Part of a small language model's weights: 8 layers, vocabulary 4096.
Each number is 500 + 25 x the weight over the matrix's rms, rounded and kept within 0 to 999. Layers, rows and columns count from 0. Numbers have three digits each.

# layer 4 attention key, 128x160, rms 0.199, rows 111-127, columns 120-159
510505502517517488508487500490521524486516497492494494483460515512503518505484483522458510508498523471537525501496457486
486514490508505488490494476535509508493503471498513491493497491544489505518487512489518510494504514509504500501512485473
508476503471494508540503525513503471477525519458489532492481520512503503504499484484484502469499466488467511490489521480
519498513516478496479535468493503539497513476492542475518491547493528518475512516496506537545477492486478518513551503477
527534501496524487492517503495484514498481487473512482519500521476503497504511496507510499532490515501488484459521525537
483528491501515524475502504514511515485482484571531506541509487476502459476485487524509471517473485504495479544498534498
502528478476479478497503493464502503500474501530485475504524548505523483440474515506517492491545504464485509490500453477
513496504534505487479459506489504513538516503481519514484528514495508490487482494534531511514486530537489485534542531508
517515506493516488461527526534458546470509476491488478495485468526523516467520501494485515537486469501491521505529509532
525539492496509493507479479485531562499484502512480480469507503500476488472479510531484501474536511490543489512462489513
501445489553469518522490491501491468467551457472506489498522477501504492505477522523531480515479560490519505503517510499
516501491507520549514469486509514528489479468515474472510493483479471475496514509500502504540532474482505506492512505507
498488498484519491489512496503512469488493469521495534496480488523479539515485471487517506482496466478504502523512510494
507503528513514529525506478531541496467478507479494502508516528508499485493482464503510540510479526499527457481512496484
503518471493508529463487512469498501525515498482476524484502505504505502473480512500509495500505512526485510499499498487
491462520481526494491517469532491481514503519454514472514482473476453501487470515575497470489455499447489507525475477532
518460496517485519526512498489507523516506505518540461447503470532526483498482469513486477536473548490536532527490502481
# layer 4 attention query, 128x160, rms 0.217, rows 112-127, columns 120-159
508486488489506547527495499500492488520518500449502502473494478532492518523517500483498513463514519524496498508506488494
508496490472506533519519479501509460504482525478533506490487526500483496524496501503489518488499444494519483475518511485
530486551513532500488480507483497517480509499484471512512493532478494524505510479504464476534508535514513491486492475503
516492498535501503494486512518485517494531519532508489507527515530527525483493507484498486511505467541522527483497507501
477479467491488509502532517494490521502505523505517516508511463510492498490523456501502511497464500513521522503512546528
491513487500493520467509500498533502517448461524460500473496503454512528504509493467527522516493505528513495524502481512
501475501510467514517523483505493483490508471498514496531508529472523464483489500490480490478475536493504507495499515495
461520489499502490505484516475466522535506492509487465520507496506513525495487502494497491537490528514516495486522482496
493481476497500474497494482538511483509488487500533481452515507516485485501530539491490499500519518495484530487495471507
522495482523505540521478459513476468526535535455501486505502493466512466507468478555499480510472507519526459505467492503
505507508492520496524517478518494525490494507484498495509480511513478501432467515502503504535498516485523507487522445530
479520495468492519489494492486510538495519491492477507493485509477519487492489508494517516468500493466497514502464528485
505457482515495498519521472514479516474496470466523491492480535481509483494514500500495501526459514478514517526493479472
503482505499489486530501522473499505544507470479506489502512507489495504522495506482517501498485533530484503496507536485
450488485508530465487513469545480529497528472507489487542515450520506487491489504542504465492532485517522466523512501533
510475496512498492500492481495527491484526496440507484498540495499472496478533522545529509550523553476495484499537510480
# layer 4 attention value, 128x160, rms 0.235, rows 96-127, columns 120-159
513476472523491488470459534510520499502486505510497522497466509515479511532451466487497549525509507504485495479471477521
516502503492438545489489490494469474478509526523492535518512475536513527503539511484492488489507476504484474523495505486
478512484481483495518456524508495475486536493508502495493514500509462529505498497531497497526514559494453487472518525471
497524525515478423494475484491460508498508510514468516510454500469502493490522521498487530539535514489538455519515513522
493523523528472518463513486495537486500513436540479477526514447478503496484482502522532522473490471527542521514492514495
495504536468532460443521513470471477520490497493503477519488502482534472524524477494520477458500488543511494537489488509
500501543510518471502476456537497512536529510469465492471481542443507505548503549535516502489526490478512503502468461519
493507472488484489504522483485470545515476491505453478494460523533529480540494466464501510498525498522481473463499463485
536480515519505511529487496491500544470481485464505516475489455480498532487520470506528520508464561549477550500500493467
526527516526486484539509476508492522533477463514455516522459505515522510498502558450455521482508503523464496450496468493
510503502509503495507502526498507476478484518550448495537529525534520535496509509495496483457485519510484465460552509504
519541536493534457524481519503486512459493505493515545433543517573469509531569516462500543504470518500518457457426488497
504526502567495513460525517531453493489464504512511517514499499437482494476518479474473498549514466451505532507510488520
511463484476514504460535514526463495470509506534472526472502472498509458516559502473504446468466509494520531452501545492
480549484480498472518509532433470514461507497525456463502554503474528467529483511523478466481517482480499521488538493520
523489500510527502497459490473470464488492496522489468493511519497457501495503496506540497515496489480526496511463486526
475514471452500477492528555484501521535532535485558462522536448492557514545483491515497475499516471501475479512486522495
488488529490486519511521541511511511478493490508472471515476485518502520482477539495505481491466507518465505486497548503
510489501501517470477498453515492500474520470479535512502456521498537508506506484523488537502509470438507469516495539493
508537478495455500507484520458498512489467516491451506471504514554466508494585541501491527578487517482460521518493472513
493520512475532497479475538486514494515491520478477515507481517477488478500514458506488498515510517488458550450462495466
486511523471511498493480498507508489534480520530460495516518532513560476513531482521503464492508470448505481536530534516
507518518521493545518522500492540492517490499460470474539474521556469515464461455487492512533471554467500493463462472506
469518494538488540493512512497482518455473482513465498505497525501493524494463504521509508478491461523476470572509484500
489514506502508472524463523477520489523500486459498516513480533482520511474484515501526504500507530513481497520488458510
464446505492474486521479477473521533508533457515497514484510486457486507492497495504507478500516463520490534502471468541
491505483491475499500491549505508520512478493479540499460511522500513534433519510543521474542504515466499524517505508479
525535513481469470468496495486480471477519492464512532530487482471512499484527479518524519484553505482504508503475479492
524501493517553512514487524481470489514495487495479482497498522547496539497509505492515517521491513511486523530475509527
513518480496505511489456495487513485535545467514480488510492492509494483493530560566442493520496540468536554494488522491
444493487476520476500484490494497496504489528483495502488482573510475515491512515495499474525493506490475537509534533469
482527511499518512520491513530473494512501518418492500522494544496472471468533506475459522537486519477494510507481425522
# layer 4 attention output (transposed), 128x160, rms 0.291, rows 96-127, columns 120-159
495553493491468515497516507491519533498546494509500476492492489503514473493514534512461479523489499525479499503483501472
480511475446522493491504464524474497552482501499481461499448488506463489507481479529564519493510508473523522496444449536
540472522532480525474514490498513488501446473495479517509499543489494485469480485454505521501519452510505513506480483496
543541475466547503548543466496565484488458500506517493492507480509490493509499498484472477504538502522479493460502519493
468462495500502475512489547514508551506458574453559490487486538509451459520530513505440533506536490507527522471474478502
533496493527489533538508502529530537515522474499528525431510493486496527494534505506492531523504510513532510456486522535
541494492492454509462523523493524501466472524566539483522530477552501502477533478478505480478493520499462472534461526484
471525504468495541495465521488519480470507453533506544490525510524511506472518530546493493509505525490507521488474525473
500508492476485487483509545500541458509486548530535516517500558506490488520525522482491499516533459424461529501505479495
467433509477517522471546549508468482455511518506542512496544485484493483476509487541476487531480500461507501519490527535
525491526513522525525486437489524457485508505449480485446498449507494487511464480528501554459491529473523486535521485493
520480504448512507503489473458525461520545464542526475555476455484486514503458500532508423481460495462506545561517518520
479475523430492512474519501492584489497490482497510520509471513548526512544494511494502488449494538494493506475521534499
463522510509466503531496467488532474545477489511494472514527461512486492479510479522538517513549490472467483499470428500
562494486534512510505467479516525538518539475466519517515470456546495476464511456503476515495556540515471492512485503447
477489508486487503496541468506519477481497516504506537501502504492485486512489474494483512463498453503499514468468485442
531477509505516508492498435492487523456477531470489512504490505537508495450519524470504498488516483521523525429506459474
535500486510542475464493469490474513514523509486534524508511520509461494515525465538505525484508467484509465498483477498
487484523506480538497485504502482492512429504526486508457517465485548517491505500520482509513514506530466524476495447505
499438488503493497510524486527481460513552479548487486548465505471491512494481530538522485493482478523482485492488496481
527500503521477523495489475562505483509503506503523467532515522503512506516445515507487485524460517512486493524525532527
502509528513498485462488472478485528498520496485495519472477504516483522498507483433505570557518517534508528477488463481
486511500488520476447501504463451462534483543560495499433503517479509502542532531520539519457498457507492478512494531493
553498485521497485512535476488523497514527527496491495485507478538506476564514545520499512475516525510528496458449475507
509469506504527517501510534487454464503535527505499508475497497509503505523528486504549502499447428514467524497516555493
497515494510527530533509570504438512487508529487550515522489521524511521494493479488493496493496520491491502552482536533
528482511543530508501514497503495478490532507510519526543483500480502490559453508433473527440497487548472522501505473516
487467473486510492525476480530500491487465533531510477537485471510533520476508510498489490497464478529459497470509502534
500466545490448455484499515502546458520534529489483538489500532455496476513502525515475493496536497496494463511481526483
492505493552512437505491503530498467473440473523504466487498509522490535513482490502502486496517457525467412484503465505
523496496504476537536483503493493474496517482519506519522505477480478520533483524450454523511475555463443499473497479492
497464461479504531460511550453527484478519476546541533467484471498536575518430541536521503487445457543453501508520554511
# layer 4 MLP up, 512x160, rms 0.212, rows 0-29, columns 120-159
505508471475503506495478514486498516485523512548516492517486507520492491516527460482470539534516501534472469527486485507
524504501506478454515505516509532515518466429514502470506506513496535540521505517487549437505515498514502513471545508472
513515487530511521498530525522519509548553491540514493456535510483473476448452531474547492496509483560503475488475469481
492509522511503525510478496510525466544493492525496542508471516481553493474552455479458475530481515478524495535452517532
485464504522471511558478484532485514514492490494535519495496529527456529495480467516523511505492510481505514532514525505
491504466504506526468483502468516525517473501523521467469516486529518517518450514474505539493477493518517495538464508490
530485491501528521554545514463514489508481514515527486513539509519501478502480505504475501515493495480516495465484509501
469515509517516485542487508497516506529504543537523510502449501494486508509472499486508488495500474508533531510510513499
491499508563456433533472504523507523488491509513488489462507473488507524474483483522511532461498500485506484492517488508
488487505473504470469506470525547496526496506509547551495551477481507462523486537546487492462536588505517540470509477485
514475502477482483512482456520538501487485495493539513474519495539514483500512528526505483525524465493516503495481522517
518507493490471509485480504486482489493486432530520508480486509527539423518535457510506466441455492468513518485534474524
544482468452501460489536506561488502459533521492524542499503495535527461497528504457524489496442509548542498512523468498
487473500493508511508513497511487538481498529490476513497514531525513533517494494477488499511456487531519527479534555489
513484526518483463459518506486493517499499492488491497531510552496463480522488486509503506453507502546514479521501498460
533462522494487475440485508534477545522514497521475448499482493497483510517472503464501546499531536482515484532510523466
489476462505479443534516462550523478492466506560548493487473510488490491476497494515513522473554525484490517483571498476
500501480566478532452543507512526569543511556488478540503541488514537424499513502500491514496549462528491504535499539472
513492541463501500480522512499542480486488526507476515460531523457477506559529505529522528476516476495541511441477472478
493469504501523490527502493473501471517462507442507492532500499481481497524490489503522517498554507489499531494481492500
489536520521530504497475510527438481494520543490460483474519528515537457503496535499514464502488496538502519500520513508
499490498513519469504478497458580511512513493510477518487499497482478467447517490511502547483503505494503484494490482417
471455493484514497477482526505503528478516522496512506534520511485514498487544569505499488519459510551518491475528541538
486500489500483467533458556484496530565470510517493487506513529509487520524496451553501494495532488511491504497468423482
514522491499513510525494514502493547484510515534532515491517520528498493438466507505534490461482492512518484524526469504
509538528493505508448451482452537533510488455511528503457522470503495507473504475499504488459508510509424521462518513453
472516480510499470495524516457540497474546520466486533530497495474481515497517488528556493487522472490492514509488496462
497513511474496478464479485441547523508450492504493442526469509540503481491504479529487491469518544505465495518433495521
511500498496528494486534462526472435481452468472448475479521506520502532497494468495527560449516498520479561534482532484
490476501502499458517509513511518484490547513466539485501534513477485499462503523529504528494524516481485509485517545509
# layer 4 MLP down (transposed), 512x160, rms 0.327, rows 0-28, columns 120-159
538528485467481496496467476468516467507493506465484482462504518536515528472486506505499522495527501549523523544551539521
504506494470465512464483493524499510502525468492496516473454492504509497486486492513496493498505511506454506543548518474
456482509496532511497481504517481467469540512540494455508465479498511482483541513496522507530468540494497506544468474492
463492492499500525513491453465485512555555501498516502541493486517511498464576553483476519453475481522504466494479517480
479487486481517485512533493482513490504517497498475522478526484508471481527496493491472509491492492526542499509470495523
472471498511438515456544514513525479486494433499517506523517508479471491499520520502459531513451510492532518513493478502
531545512476476491511495508499550518505555543536510487509488537528491491478492489518497488483449503517457502479519449488
544496496505485494460524474479502456474546464554524479512483475487485470508503501531526529501530514501548482485510488520
517511492498470497505510565513451518461555462461528464491440476434488532508499546471526463522499535512492537518460540434
506567483517520477472449514524498454487469527561456521490513531475484485472509516472468461543511498483507449512462543534
510494523468488473498501503479522477502484508454487501504504497501490483505470522545513520487498490438463519509491525501
486493514459516478503497485505515449497509518560528460505494472468507521459492438464519524523536500512459483499458464516
497491457456516516521473490500485476454526462459526503542554452526515495515527476509481489560521555505480500530485524495
517502477496495497495509467498497491514520496526501508482489477530475497488476517510523500493508536490500511491473505526
494487495539518519517546485492501512471492494467491503505471520530549484514465421481487511453493524502494471502468515475
484469510458488532473472511507487507509459453507486508522516483535507493451495487509516518494527468461535493485560519500
488485493486509568530488503525514532468484501544534481560477486472500515403541461475517466513523510511478519526603559533
498483486514509556475536549501487531516452519536490531514492463530536508503466469474545485480494450464473476500427504483
471489476493493495502531513513485514484533444498492492477478482498497463530513483517520491521527507496499531531517509487
443492497478485508492563463453496478534515497503492507500536491503542479489478513500511527506480499506521486451434458513
497514507482512497481500493483501476472500489497501501522498496504502544492504487513499506481534496515519513510467481525
508488493463497514499497531499477479531470557432487485492488505483520492479512478527473543468420506503515505515480494526
507521513477502455505467536508484476481489446431512484533491499510487472486510504452510522483468515529486539502496521490
490493479448515475505515519473511461514475529484486485497490479499480486516489529514506539519529518482540453464444480539
543492519489492513525497495476495492512502474471500490484539521519462531517449549531483510464487493518517491520541504490
509505472535521463453500484452515509518541518508507488508494493477524498486565491486495497497515518503486472497531466493
522513553475475495500497480450519512506491495503503498530501539480526492518486472469485502498481514479467476466534492494
483476475505502517512442481501474505535492511539557527468499457541528534510489495490512469498452470521477466543489529480
470491454507476537527537503506519467525463531511490494483506522478519504502516516529552497515499505503462488486475516502